Part of a small language model's weights: biases, untied embeddings.
Each number is 128 + 24 x the weight over its row's rms, rounded and kept within 0 to 255. Layers, rows and columns count from 0. Numbers have three digits each. The size before them is the row's rms in percent of the matrix's.

# layer 7 MLP down, 160x576, rms 0.0287, rows 97-141, columns 432-575
108:142115144122130106138092134145107146170123146155113136117148125078076164125124120120112139124119125124135154162160121144090150156066143092120120107102179151096143107163112078159122113107154118077133076111145114099097073140134184117113081111150140133115095147112150141127175143101182127161104131128112109143130162153126099108147108112144123125167087106105111132060154112125135084057111100153112111158138134079133151104132124119121106
092:147135140105124148116107150159141125126127095139158124143135126117130144074171121126168125127135144098137136147123131103151177150163119146151154126095121118113121087151109148147118107097135163078167114105059109158152120109167097136112153148150114154110111122143138104127158123114126114154158120158086113109106122116152163148136090145126123170086143104145149141111117151147129108102150138116141160093125141079110134140152076117104143
106:138129154172155126108127132149133124143127096099122154107140136129142146154110126110143116147105173134153141109063120166117129170144131140163115118121156113087117145138142102129115112100119089097128101156124124144132126113115153136089106196093125176110084120100185132146104094145115145103091107129108096132125136128111143151139100174108126131115115122145099112095116125127107122077148155117151096114128139118167124155101131167124123
099:129124098075115132174122126134082078051155158114187099135162120114087160115155143117118098144133130131116114089117114120104098163136153111092118141138136123132137158110165118159139110118109072074144112133094144188133152104185133103121081078095158129143119128168093137143135118133138133094103117154119161112160119129123108133156139140113120135113155170133134129134132131149127109135121137093124120116192142124150105141131143125156167
104:117098083142142129118132134083104138137110120098152134111157176125130124157123152132150142146167190108141117154099093148101202113090125135204154121147143124102139130196157150124160114125127112141124095153124132138182143103107097093146167145172105113103153194147149082093122106179106136130129120082136119173137155156130098121127141115179136109079141129159160124139114159134101107154119139146145117149115097104122147108156149130141093
101:119168145134125137119121143167080111158115149122109128103178098138172102178075139144113098121126111179142100155113117100119119115136132144115138121135072142123161109178115113121096168099150139159100116160156170166161140136127105120134129156142175094170124128083105157138116102166109134124133136124149107146107123133127148140062133066150123117101117135136118158186103109084168177103100103148127151118086154142138141128125121133139144
107:175100145155094145144156129130115097133106151134151105149135117134108120115117135135120097126165126149105098092114160131126093140147124146135153097124136101105155132131086112135076137112117123114140105144143133099125147142144134139155102099143146163140128152127092116092135141094083150158127079186135127172110137147123118154167113146129091156164160121118094103134113126150117076106135113169089106129153171112147106142165150109154115
101:100106186120161142123142130140166138070141164125147143117139134152121169147151126097136127149151149122104147180088138113135129131163125134074144119127099128126157148142102134113108132117119155129118121157163130133159124088141127154085123135119142163105137119133128146108141143144122135138109102144148120099101089112163173125107090140124095198123146114149119174108132112164114091096114129170147088105088103113131156106127134106080127
099:117124147106060113098147132150110109189089131111129125124173186119111152151111156125161105129132128180072180145134103149107164161146167145144146115148192153116109116128130125121136106128159104113132167088159138141095136152142116131100096078127148102118107164103145134110137121138153189108114114145094125117138154161133066136103100140133138169119095093136110110157147156146126125164120106155126127092106108117150099144119156140135101
096:138101144094162159133111140105148118119111149156093144139110113130124133108109134154145122134105184141115147086135099129108117067170110141115127152123148176109073113111115128086153144138137180111124096105101137149144112171117181120165173130127127092115111106138096151109105145112186194121135141120161130120144145140173134131146100119151126131092125162155162117121123137147135115097118096129132130151155157122131119122129155133131148
096:114123094132155119118141118154125116130133130147114148146112143143161155138134153164121126130176136117132129094083113157104155108145155104132157103120133144116122148108140114099141094146156127140101101149114148107085057152080154107129130145157154091116149139116126165159199157085139153146155104167105082136156184165096079111129124134127162106141127115128104145115147124102118108113174141140153125113116117143128160129100127136100092
107:108150176140096159131134136159124137125133153134118112088113132156175124126130143136162130151131130080154152109132121113118150098154140140153122107116137092126123154101128125144124147121140140116148123165144144117127135168133147105114106115089100117155172155110153114108140138149076121119155177124141118140091118130165135139112105155117142088114106123114137152120132132132167152113131166167104113089175153096133112089195128111096075
097:122137096085119119128155141140139110109140095127118119143130164076133151137136112140125134095114133112127118136119109124145124128126131117160078128097167119094108106123124103125114095146136122112063117139147161109147108145114110119135119136092076134113108137104124102112150105114136124116106084100121135140128082140089158125133136143107161112131138144148125140098109110132141121129133146086074118151142157149123147142153154159101079
094:114123152129124131086150127150138181126152118156140106113119144098168147150117174125096105130106102116104133147091149120118122140113088179131139163135153158127088076151113143135107103112140104149118157129149122121097143157134112146114134137144110130125088123155094145117143127172122113163112153174121163129133142127113104143128101166105137131140117134140179116111116123110129145098120153124186096170163149128139102162110113124129081
095:108128081187144123148131115141139165142126121149087148130123114101109092120091174121149145140087120124060146155148130132102132128098143126129094154174132154124080141150110130114126196111081150154142106116114101151127121141111097104125114117153177119169143110117161089125093139138131129120108138104128127147133125147164152070123155116125106142140078124077188106121135124127124101148136130107142103124136104141136135160140147143141096
097:132158155109127128141156115139140128081126155111150085142096115132090111119106152122165149142144125113126125071122125109174116120097102123094132162138116130130127156139099133071138155148139188109139185135107118091137129142142137126163169075138100170142146122123122104098079127164123090117157108142132141110058117098139142144146126123140125169112106127102161150105167174127130163150128125101173137135093134101118130139099125083195125
098:113117105121097108145083189113143157138153116171125149178135147115160122157100110115137154120125101124113175187068122120140139113095110127118140130132148135100107158107136080142148098147145135113156131134096127131085175087130130180086156104061146131136119134087117151146124134106119136102137138088134135120136115112146102140166107129145134114091158158114115115131079140143117127107128165150135125112107109093136103141162132142139157
099:125163085094131119151119139136114181130125153164150174126178163153134073087123147118112150106121078165118111150097160119129143140117166116109086147124144135086119119149157143131156085117131150135119122154133127151109094095115174129122131128112164127128125111123118130097117139180114145129166089110131117121131137127123124139100109154146161122078155135129153078139141166125144115126172143157130152084129050101102128101142162182130136
104:170189147152096121118152088137132136140121162126114144117110144167153119063156134114121138126131145130174106112107123134158098168196124116101119134109153099112161127071139107145151117103137101117126104148112085134181120131145155111100124156128169112146131156102123082104197106112119148178117110126143127137097148076096166134127086100104100124108103142141154123114137107108127146086102121132095126145149109157126161151142101125144097
100:106150122145144105099109118123109134124115092151087135181129145134127114097113122117120119155099123129143182096117144144166151134135122098162123143140155131140110143095136102146132135182099160153162122094118145122111149160117159130118170146116143144129115120147178117131136095089139105103106107158116095152112128111139180127105120125065110105183124134104163165137162151150146105127145102086141123136200115163104102147119165108127134
094:100101124140046110128105144109116138103104130155151138130164143144136122130105141176119099127105135108106115116104141152135149122105113115135133109118139125112125124144140106103127089115097131135102100158135117166136120116112106121129084100110140163115116160135122121090144165135101116113103101154097094112135164130153153159155157177118109063107112106124125135102108091123119133090151106161127140162163139109095130146132159106146122
109:110111128135191103119136111100166120155109141119129124105100139126124109134129136119110110145142123107148106099117093122154113115130127161073159162169080100128134127135081128152134124121153155139132141119113135161129106161144128151069120138208087113109120129157119079091150092079120183149096108149156123115143108109140123142113126112114100203102166124148108100145117082116101178116165114161165122119168133091123144192130128100135152
104:087125172121132135107113125122101129122144123116150103106106165122105091158129161112124117097112123131090121141133090154156123127113158151112181105121099158141106128138087112139137061089145117165130116113172085088125107129114106153100084156084084140113153164132132122100121127135122120148102091170119142111083163140142151113098152165104103170154146129117125135119120092114145138140138168119146095138124113131112112134145106123087091
100:160091156137132082134100130149121126085111136084161128118131104118096127139158109165140088124161182071155116141134111134103135082122142093139102148119140122085094118116172132129125142165167116114140128131140127098125169147121097116122142112144125166162121141073146116109075112086126141154144124142132097135158112147125147117190150160116125085145136147142143110178133161128159152123127153142144096109127119114160160185158153120124135
106:152139165142132063070143161143146161111120138119164147133108104119096128128139094121124128085152132189135173144166141122158094116137125120123112141075139103098143113123135110146135155122118125130155198144164122130171163133101172111135154123126124192097105135120152147131125137142137154144128121128166152159091105117090121141130138092126063120159135119172134120082085118089118120094108111160101148095108129108151118168147131140149126
103:130122115124138130121157092114123182158171136172127109136149106127104071110099118161135139124130098181108116102192102122100093133131129099094165145115139185110113135163174147112119136119118119147106165112121088135119148153129157122113066121118151134120137119134128130129133105139111145058152162118108149148096131153104160128085132107149131116124121122121147101131101164091121163161114172158091120097113141110114132138085135149130112
095:167080133156166096157113111129087138119151134136095170146146103154115130125176150125074132124133093150085105125140134117116140175160138113119139113119158115117130112111114151120077115139141119099099090140129129167093106142171116121120140156117129110135104133087169126111131115113129125099137135112132121103106121166160112175116124166165128186106170098118121175149123144104117125176110167140126133110094135066133117103083111104109144
103:125094113092107105120086084127126173142152109121133135124122173136167133088138134127121095137109169151136157108136112123170126123112173100136108154153116096117104169171130152164145142115156160148133100147142141068113160171119078137134109097103174094102120140159153104091167127158121101099101130134126119105128110107155114166103137168125164131147090090130120120117079110084141128124117108131124118159083115173130135085136107160097102
101:136133168141091118173126097143160173111149163124141118132118149124085139139117125111105138073122128113124160118163108102137156085130130113089135135167143155127142128151096110150137131108149147123138107101205147119127122054116081139102108092156115165087105128163145114125088122144124129139122169086130120149079094102108100120129132093142151109146136126141096149126115141118127154125110132148141109087101112121125160125115076122135107
108:150167114130152110149122150111134121104128129159142183109112154119133132109134106150104115131084150073129128136138131152137105146159126170156146129120145128158148068148142140122110131139164148112070116090093101130128119118143126149136099150193173102158147140099115106147158139147141149096178152112142158110129146146171133116124128134096138127112147108099152101084076166157142141132147114104104128141120104107104137134093129150146169
097:187137156144125127124120116110117114156116116148156106105119137090110166166105147119121109106124148123143118104100107109157143098110143087080125150168113149123109085112089087128143119132134112138140154147118102144126118136153137147146155152113074107106124109108125153112176175111160091142104133134104135149114103153099097160093158144149122096115143143151144130144180150186125114122163134099165156118142150112140162156130123119132127
096:167160136075134136104090121117114080136098103134126154134133133105163168111119101103123140140117117100104126108097132127154141106122095099140172118126143123150160111118158203121144136167143127139129137186116141112112140131124166119109184093164086155111141129102185092127073121150088128111141122161141139143118134112109144131092163138139135100090113131137121127167084151124168162179172153081123121088151127133115120122139070138157153
101:117185112104151154174152128137103149146090142090144152139145082112153118131137098111133158104131118195110133118084109119107108100139134111111120137136128168133143136141162105111110146163084100115147139164126093135145135091160100144099138156114134141159117101162090108178141118120074118155123102115113145157133120143112105116159122104161131144175137174103141178128149110141102108121109100134108108126105143130101144109187148109115118
096:079075149163147058104123125124139116089131112145109123134106098160126134077178105099163117123154142124131156116156152077106177119126106135125124133079145115153176137124129163109138080163088113113165092128110143098151109160138131097164121101113147141135143098150092118158122197110124157117080148150157127122141134131126117130121099118153150104147137132130092143138152120126139121153124139140115134140148134124113139136147138120123139
108:122145125133114132161120176166133109132116145108120122140148105155076116100138139138134129146146138106086085129142140125103128078151133183157126101147098119138172125145153173109094142122067096128137122161111139128159127096143069156127141103137106083098135093136124130092098126131084129168152131153128114151152106113117129131131140166139093137117149130094128136122137125174128121138132134105158119163136117138108105103166161123075152
102:117127133157097157149130166097160085156111124160186063106106102140157133189115105151182131098132130115139139087160132137131109101109104126118124137114130114110079127092109115138135161123185151156118127104157095115127099136141115170161155122127090116097137127143153138138154150089146153143101160142136102160152102145121132114135147150109130105167133107137108107094106127123128142132113137147161155141101120142134112115081177117116083
103:111078093113101123158104144144109129124134140138086095121123117117129137141121120130132118154131124138108100129188139134086109141131094145177129109111182127122078150164122153142126086112134093077101159097121147116167142094113159141107098172064136149141106123115135119170130159139135101070109102107101132114159091156144107108147084150098157097115111161138143127111092135126143137159140133170099148145116124135146104129131175125137140
094:108126153133137189139126131142188093128113108148129125137088130157133116088144146149129100119163117121138089134105162152123141106115115098119081123130150130122146114117076111124083133168087168071136084140097108153119147086118151071153112131106133186119101104124157139117120119116113150145129120120156104169084133142118116088100133115155108114142104187121093127095176182089112134118132097103099126092165120105136172135102108124094119
093:099129139100133105130159106151125091090131127183140080047113101128113156133144117131111152060121101083121097102110113108105113158124136110147141106155168132128108132166120163142164127133162109125183100130133134119091124139128042133113134150143118103102137114132170118160144126142145158128120093107118111144104113099195118085119161111096087121129134072082111140134140123143078136106116128137174128081076075125144118135082122111103136
097:128103102144125151127131103136159142090108123099141138135108140154136141078117157101112138138172120170116159178172122155120107110107109153116108117132125137153123106166148101144141145153131137147096098111162142141169143091154123163129094134134175146146161057163166163132127152158147087065075117093098111125120187119117145116146107056165133140103134141110159157090130134077167127146128149117097136126094155151133127137129094086118171
102:065127138120133116105114159146130125100126080113104093126122127101141145113163132118133116129115141100124157079128081162137152143115146113136102119129141127143106120069137134130127099106101126163172114121121139110091112122111088143149117135121128112127089138114139089142121118107130165161121180123126097129145144177134129150127133164115136169146165109098128127088182114162159131100148113085149102168123114140119117133123159126094092
100:174104163130106122128191123113142104134121088130160128125108088151095120109149103133094132114122107122133121115146105138179107114114114166107134137124158076139183147121148103141157141150143132139147134135102107094105124137142144168141135065169132152115103113139164177093170154089137075154127096107095130110126143136106092109133138110178142149164124113119090120097131133178132136157138119128151141154129136104098122127099129138138145
098:114097088155132092146132140139134134136133142120126130107134131135134114129136097137146096164126130136105106115116094112128126139112158114108155136127147116181145138103109144130130132191143146123151090125153124135130101152154112157109139136138126081141130101120119137139128103160125133165139196130110103122144159131143122153133123108094142099085136118119135112111133134114118118129109161132142106126133130147112120108101094147122134
095:141144103129154127100162157120132143125145095117136117108134111117115106144152156158135155135125073110125170171125170097133087144133127087120094137114082145115129092103111137152153110150165133153124179144094107135129147138112127141180122113135102105178134136137116144079113136109151139128139070117102159112126097117145128133131134112153131194169116150108091094165126155145115156144152152152143115153171077156141147112132097123119083
096:133093121140113130176117133109155125167140131131148105092157128110103115096142170128103126133128146130129110095129130098155109153149144116128113160106124093139114108163134148137122135137122130152118110085151123097153068160129150170125130136135146134115089141131112091140163113112150074153127107115128133127130132137110169113100141138113140146132107126117121100090102147097129116117118167080086121138159098081133148140143162157117108